config.yaml
head_dim: 32
d_mlp: 640
tie_embeddings: false
parallel_block: true
beta1: 0.9
beta2: 0.95
decay_shape: "linear"
train_tokens: 148400000
steps: 9058
Each number is 500 + 40 x the weight over its row's rms, rounded and kept within 0 to 999. Layers, rows and columns count from 0. Numbers have three digits each. The size before them is the row's rms in percent of the matrix's.

# layer 10 MLP down (transposed), 640x160, rms 0.0252, rows 433-528, columns 128-159
007:506560520545524509506529499568552513558444537506551582541541579497499466477493520494443540509499
007:545515552499449444490487517498529509487422444376466457519444498418545482541549450541445489494452
162:522561483483488492475510484498524519425425514491525491538480473490511514590523579528515517492468
007:441512505457492590508510525520518506498471510609513539542559521556524519466496521553476532501599
169:468495490483529475479523476519570540548547517495485515481459555526514512525492475546512547529551
006:506490410476469538462470448536510461521463459456502549526512518495498484502446508490491465546489
006:496473439420439518457423421488497487547482501472442492520525443584470410484439435476525446552476
006:497461472543511520507490482491492426489457465534573537503528544439432509484486516512469499501442
007:501453484546483488514536522571497492476571595510540547465496506458484515592506531496462483503471
007:496477469462528559474530521535493549527477543514535484564468511566473425517494520539515519491557
006:445526500450546564529531519490507511532505481564511484442509542535475568455433550498540515569515
007:508455501508475490494410509488532528470545589570568533525472456590516487449555532492552531545586
183:469451488517489453477447408534545495506488475529481508525507519503545482482488507446512466545484
006:523568572544492483447503436490451534513516472490500551519487532472530443553509471537522484470532
203:508464541554446482529526541501425466496497464487433532520543484502568548537509504517469476479511
007:439498459490483536517449482492511458518454498535527525489470478480487437443408492475456515454510
007:463453461389510481474425471510501525520509528471502503496452511501467454470495402434474452477422
006:497503486488434466484502448572496540540526485473461535528499488472513474483415524546454510451529
007:561543516550498480487476518587502498593501466501486538618541524521527536538555498511472498496492
181:475511511534440573559545468506435603480474443451562514445459539528517510547547449544521526462515
154:538590528510449471552469483478524524572505508432441484509561531546444504414539489539516470490484
210:441571484522401481538495553562415519477450462538562466490547510545574488514556514504498501478500
153:533503437483483525427538523410593439463580527482468402462517452473427513557450497510470486430550
161:473541482492540465558504410505457535572534486553508524538465562477517496427469503549524558507483
006:566554495493564536522463493523525517554539459575523557569506541502514489462456501475533545500506
006:545571469477499525503540469526470502558550490456527505507468536472486474549475537493576462508459
006:517541509482415512518509529592531492535457488413473489508537536476456579493454513462446475465388
006:545479453456522515499513496475503548469524567465536435546486477526441480480523526492541498533468
006:526485513516446475525487520587505502498572572505473529491474464461481465519466465521508494504510
007:510538461482484515497494489521490494507408464424486512503468498443534466502424488511425441407452
173:439530523457467534570618539526446576492481508453496516568493482512531531523479512536478571559477
172:496545514544502503487537514532494544509539456492506561470492407510473463567520513388490527502523
006:557454524612457432478542493541507498514558481488534523537553494495549575555618529502499481502516
007:460443427464506530510463486510543503522478508561516494475489526471498524428438487411514553447479
006:453437465443549443456487551482434506536426559466450511555543492493487481478521544497462517514502
006:498407471482513466506498502487496505421503520456462536479496456485560446444424594493533530485545
007:532535533466520501506523532445532510517536520524506518538449476569490496477488538557657482573540
007:432477448476479547536490533508514528490534545543502520489502515539543550459497562484512521510542
007:542505558576484464466513484525562517517529557483532544576535511496520482559597532508586542558570
007:525462474499454574547546514541544548510583557506512508488463519487532505520440548464465467479497
007:522543523494515494493488499547516474563521505466505557520509567529520487545556510527555460537530
175:489568470445551511519474444536472480486543547560513523472515493558516464521388506471469498521461
007:512465511536439457438429519503487529508485500399465558496472458435508442528539513570450452509491
006:422530493444489505489549463519477437519467507517473504460508503522491540450441416423487529471551
007:522461510565466445500527528516546461538491533482501508535510520480550483559554482567492523524453
007:519470493483535427469439540484452497521415490505497431549511501478463405432493469468471561492507
216:557555544510487490499571480511578483516485517407502518563528520526497538499507495529532520466496
007:481531510517495476412430488468445541507510552479527571518455484452473399470534442484487506468538
006:489471556444495424476476480476445518481507505489422481526553489554507536472540510478502496532552
164:528506486489472545598529412568478541500460456558482560498529577522515493478489497557516546529447
005:497466508546506432481455568584458417478545505477473565527500484527494531511547550591579498607527
162:534477490500534465477469473467542502440483495470462538554486509496476502537507489456526506531455
007:530545468541565523516507530467477466500431474491470474524483532452524456531504434497459522445474
007:505524511488478477521533472513478474454471418457484498492516534450461539497519500525487514484476
006:498484489564469454444501471497485443479512539478490514407467462418521489512552466527494475547445
007:531504507492471433456461437542424474496498478478444525546529508468451450493414446509488489498498
167:550482443487534536472486579583518536451496509447502524480509451537498539474493512528479499492475
174:522559538531489471527480470489531524514523539479478461454510601537536473499553494473547468552460
006:493498471519443471515487573543568460580507535529532524468498493479507600516534500485495501538408
007:490603526489510506488493446487485446473477435522495496533513548476499495500424466544523474490520
007:509526523501510462571542488440520575448516477501486495476535461536527563558575535495479508488577
158:556481490543474591574534475556491464537458445517510541530488562462580551477517536426479528561488
176:506498535548557484520516543489433499490488515506489501541543464407498521509491465463414540501434
006:545467512485498464473473511589495512558560575437524536507470488468485422462508547494551506538511
007:507467505610506396507539502492502459461469544465544475470530485486543502523575563501474495536546
250:537537477511528524452507420488534479508463490460527526500460446518527530471528459498526514506486
006:498531488454452516490558482568486554535504580517519470522500540505497507496507491501500546527542
007:533453493458540505544461511455496487445501507534581422516480457506457463440474530509525510483526
006:541507546507538520478492459507525529489395466478499529535524523456502462523473489568462509535500
006:539521511493479549494491478476510560510499489459522448416417471439487529532472487491417470443421
146:487443516511540508455527580506507482487452501505490506523523561455533498504529541531533527459553
007:492504511498508531465411470427482536465507508483532480490476496517502504408538509433532479491561
007:471440457506461523534530500427518506503518539535590492476532465516522438518551533429409507462524
006:516605513575494494495529541538497527486505549494491481491496547525517559503529556527530499524513
193:471505466554483552518480524444467510542488481482563534499544516526471511497527509483462488414499
177:525565518518503461480555527448446594481585489522528456478558519557518501502543454570495555499443
007:497569554577499513492496486421568518537508510495544501478477499520540480493554445563603469532501
184:489451547554528472552464469588488519560533432468443462424439569512532504498416564533531472435472
162:508517549441507472477559456523430551511493467509487517529489485492512538527519501517513489534445
008:493504478495479547536509522509552507521507470497503513498492462518537516543559540603534506509514
006:567602570528511462473480453518488534507521497476512512561521478553520513524545480527572513549560
007:585536508550492492448442517559504464552469477464509545526454518489508466527512481535521449508430
006:443540444428441475517510456544500456443558550520500552468480486465458442484450576536516427555490
006:494540543508520467431451502497563465489416484517516544508505544508457474441527465483553550526556
007:463475404377430498554510505497571510438536547524462518503477485461504445513401539541488509492462
007:511521523493527504527494533536552428502517478549534561548554590449515522491395464493506508463489
182:429519470517497580508493545593495582555458425465530509515468489514506555493484515512416558483490
008:528516535539552525516586522490476507522537532520541523514521471542520520494537487537590488556529
006:513512521519519498514474538437542487460572537552557515478537509598501522483598523523617493591513
006:529564542525502487443422551482484535480519468450466482500451504544508490514514496526585469532474
186:516482495491447550509525550507478480539536474484524488476475473486541447538546515502428497533481
008:552558551522556496560512539531544538518479453503496493575515580492544548557527553546513508508501
232:452490535556595541512423573541523532416526488452478529536497508478514428502562482499481544521477
006:582489493543525474463507493484537505506492505476519530523558454551484435477513544513558529587518
006:554525528460477468475477527533488479449540481474506464505508505473472538442469517468482533534522
007:517485494491471469504464412503550495496457408467517483498512527503469510506522519463460487445481
# layer 10 MLP up, 640x160, rms 0.0288, rows 434-529, columns 128-159
010:471440450474485503444413465434463464456501474448469402430497439462476542440462471510462451482469
164:460510505515491513508439439507484563500465503512536536450502547496417509429549499495504537507581
007:471481599461507485517523447493470532548506498467483491488446461422435399447517458419535446465394
165:517477571533435476482467526524464484442501526495445498501538458414545504425559511476509485467534
013:525544564562566534530553515537539536550521524542486485531511538530512523553559539513515531549560
008:416510496525491451481563511530473522455446486521487449508479503483406464502515512452461483466442
009:574509533499570496541510492485574512513545571539430523524527511497526521557536542503550484536550
010:539530436479431440498419458455514487499455426477441473506432480501502483466505505480482483510532
008:530525529545596490524521528478507534599543548493420471537449492485508479468544534503615501501479
007:496438536498524468443507508470426427506504454496496536445542458544501502509481503522536509455494
009:470557455493497473497550443527473493506477439476466512481404548461449484474450407436491472461471
178:462564556520460524511515481494559506520476576537536527545560480417453430514507429453494483457491
007:538432457461429475543555484474479557505565490530498463422555506449420516459480479483495478512535
201:418442467591501468524495460489449466471470476565512476450447454540507429458493537463497518454552
008:540493556518603544547639486464448512470535545481472519492503499469483515523529553497517489569477
007:579536429590371477480589480519502491490453499533596525538478532475475602517472536507484515479528
007:462468542512493468512536531443430480458511455470458430448460512525467443395517477451448552523529
008:516468525464528557532562530529510451531517532538560458467527558519506572537499527464565480547493
169:522472478450485479479482588438504454515572476550428494480564529474467396504528514461446457457465
143:491462455479475511473515544501503487482475436564469455537473462447503463578475532455431518462524
196:550468530498456538541506537475463505497506461494467482516534483477510506520508505466480537457554
138:533502554490499468553516475561457510527467476485481567483499510460565480442552450535521431565491
160:434482611531474449480556560547538481463527529552467511508545509455530482429435474476493522501528
007:504502545501478486566575460554441496544530536513493521506507488520530493518550488446599468503578
007:488453466492447432496424496512477495487472499534454507501553461503490496516497512503431512511531
008:488459474477439510419453496497477395441472453499538483511521472582485499535459415508398480469449
007:529517456614507454436462509518492406542516525544512558528477535539551532559488527539512515480570
009:628551486543458477531569532479545544525507523533565561535534587550570552490508527511519610539539
010:497423477455475490450454487460439456461492492438488401440476442456457475484478502472476489520445
166:555437461597533488480524499481485491466523546483442550482622462448437488492515521486444507457468
169:497504530493445468441463481519571432511544548512493567540504578487534519465529380515501500492518
007:559543508523455520512491563522566500534482491527556559476519578522492525549464470487502539500565
008:612488546511503460539536533474515444471491559505460520552472483538558465539575546468547493469517
008:515547532493534547524537534545539503616511545514531504550440533536557483535517552513578495527522
006:515481519544530466499512521497494425521502483471472480475413413532494479416529472480486509472599
007:478528516599543513406551453503511560508552475502494474459477618515523559500422503543443546551547
007:523535583509468476515521464461544528506528450472532532531474463538527457491553550477486576481535
007:525507430530478487472561467536496522540506516506486476494422583471554578553490452488548499507518
009:565558523556500477518498507527484495495534489533537587463525462571490495528524466505505537520579
006:534460510521467447444538459486514473390446453563462459480510520443477530547457487455479574523440
185:475468555450482521548588486519564498497531418507430540479501508473457499535471515509487470514504
007:504516505505535527508597549498521488424524487466519446470428594486499586461421477503453512550570
007:514477517472428447500535483506462522499484514635452525509537458455555361476523506473532508559443
008:499542483503473528495584424597547553511515528470537508521480524487492580527437508507460458552533
014:441433445444472469483510454502449426494458518453464475461428453479436502479467471445531407460459
208:470545542497503460478499474454536470503511506510479516426546515423463489485494531520486461509470
008:559533424516510515602587533484553525465536498556517485571496589500490508449533527493507512543507
007:456502475492503528490521526416578438541479487539438453509476509535503472481518431513536591451477
143:440516609539487515491463560510515518530503475470515474516460430471522515475498489450492492462571
009:484548509568568545480609524525534535546481527555494488513512542533522546531514482536526548503566
181:496490497575510465481508507540496485419397498468500502483570497435515567467435532405483500557518
007:538485457442545518537465488514468544495551538527445491498502478451526522532491502514563450527489
008:533401450447445499459398517454526432484471527496422447486541441494491495529510477490471496469464
007:597565495532504474553515547449582575511505499556473469539531567502568513510502507504507567553556
009:413428422435436470487541483467442460500447508511464456441461516469453458467491447424491440494490
162:501514471504554456549500423457540461508455529566533525492535555474511449497490465502439476479464
163:445427501524480538508505522434509573477508505523536532527516463495493490573505528473507547410490
014:504479488469458482458490458472505424443442459452500506496467496502458511481418478479440473481480
010:460412487441459472477482451454451513491471500526421440463527476456458436474513449464496483501499
008:420450504486530540416414568410483424473477444479545468503534473497485517428484507585466535448456
153:464527544527424477454483485483495521540549511529482548446455396482449508492499478522565514387557
169:466451506533502466495481557506534593452460451488521539492499468497481499534514495426527489499520
007:548493438570477504502551521524549443479490523515458480548454544598501533519566503482480548522534
008:480531475431479560523452508519538524515531491508451498492457498470507493472475443544543471544505
238:416518522530516562449532491457514494446436389541479536539488512419507469421545539504467534429509
007:602539530510470441523535541494518509559549511514525582495538521598512511556562598483526554500538
008:510540468550559489459527478494497515568511524449471549532435524542533482548523532531629485519581
006:508498463524615517507575517454441553530565526490441387445481504497451516497529526481560440507497
008:590527487562528528524524574448472484474539457483602535516576539550505549479491565539492561520545
153:462564490539492477526535434501476523452482477533489495483513489472496474511466489453508594534452
008:478488603524528494581581492530456457511536505518454505507470455443522486500511473468533516483505
009:568577548483556536575475475596529524528528501502516602543463523483483493530483556507546457566456
010:450427489443372455441475446506443476504490440509531482453505469456474502479442417442516457480465
215:472487448471522452501528463445542504509486505504527534458496440501471350538553512548476464413522
187:526460511467508467563464495455587518448479500563402565507505494450464464512520464468485472514542
008:481549532569541510509519456516472628461560428474498480537480574377461535495464498522441512546513
192:415438475508492545500533554535497522468478584554570549541586505476459523487575480467492490392458
160:472457448581523476486533544482497515496474572467471560492555508453484522530468478544497478449525
009:547543573559567541485511541515480564540524520464526518551514526496563557550478561524469511504507
007:430488457503492500543566528492446545523502515583481467518516548479416553488502457528566488510487
007:456486451507559519506604518487521471447512527539475422470501511493441582501470474460492464564512
009:480486505493467423438453440411462524542491438495450437430501470493446454508484455480455463512495
009:458423481487499449501534450467459458447490521487382407465447461505514475462517448492514463467460
008:537559542568548459429470438449456551551482468460492438524434474512448492496496486500439489478467
009:532503515513489511543595452534494541504497572520466503517503479508557529537549473491501498569517
175:422498485531501443467456550457500505486464543569552518502514496446499500509456541474467510490447
008:501545493551474474438481456500549539529520453527469509510457566438488469489457567499469536567551
009:503524565582513498499504483549553544534494476552525539539488572501523581545480505547554560490535
007:386425441515456502443538481487486500496471461491498465460437532444458621489417459534510471471532
191:406484446549516501469491494390522537512466481524510520505533445513508489510459469478522457519483
011:456402436443485545429479485477438446449479498440485451436510462477476521459473457536506463480447
237:501489542553491489509555496500474491511499479506475454524574473427509504477451506458465457490457
006:421543497567547510460565497540525502493508502526511459545454577521459511508530539457504500531452
015:554495526545540533519555531505532507534532553560503524520541529582533538518541506539572550503545
008:477440474456464467444506504471417444440462485456514447476557472465505526499518498470458464522422
009:427442502527520527536570527509473521513508575554478488536548522554511507508523503518533540530497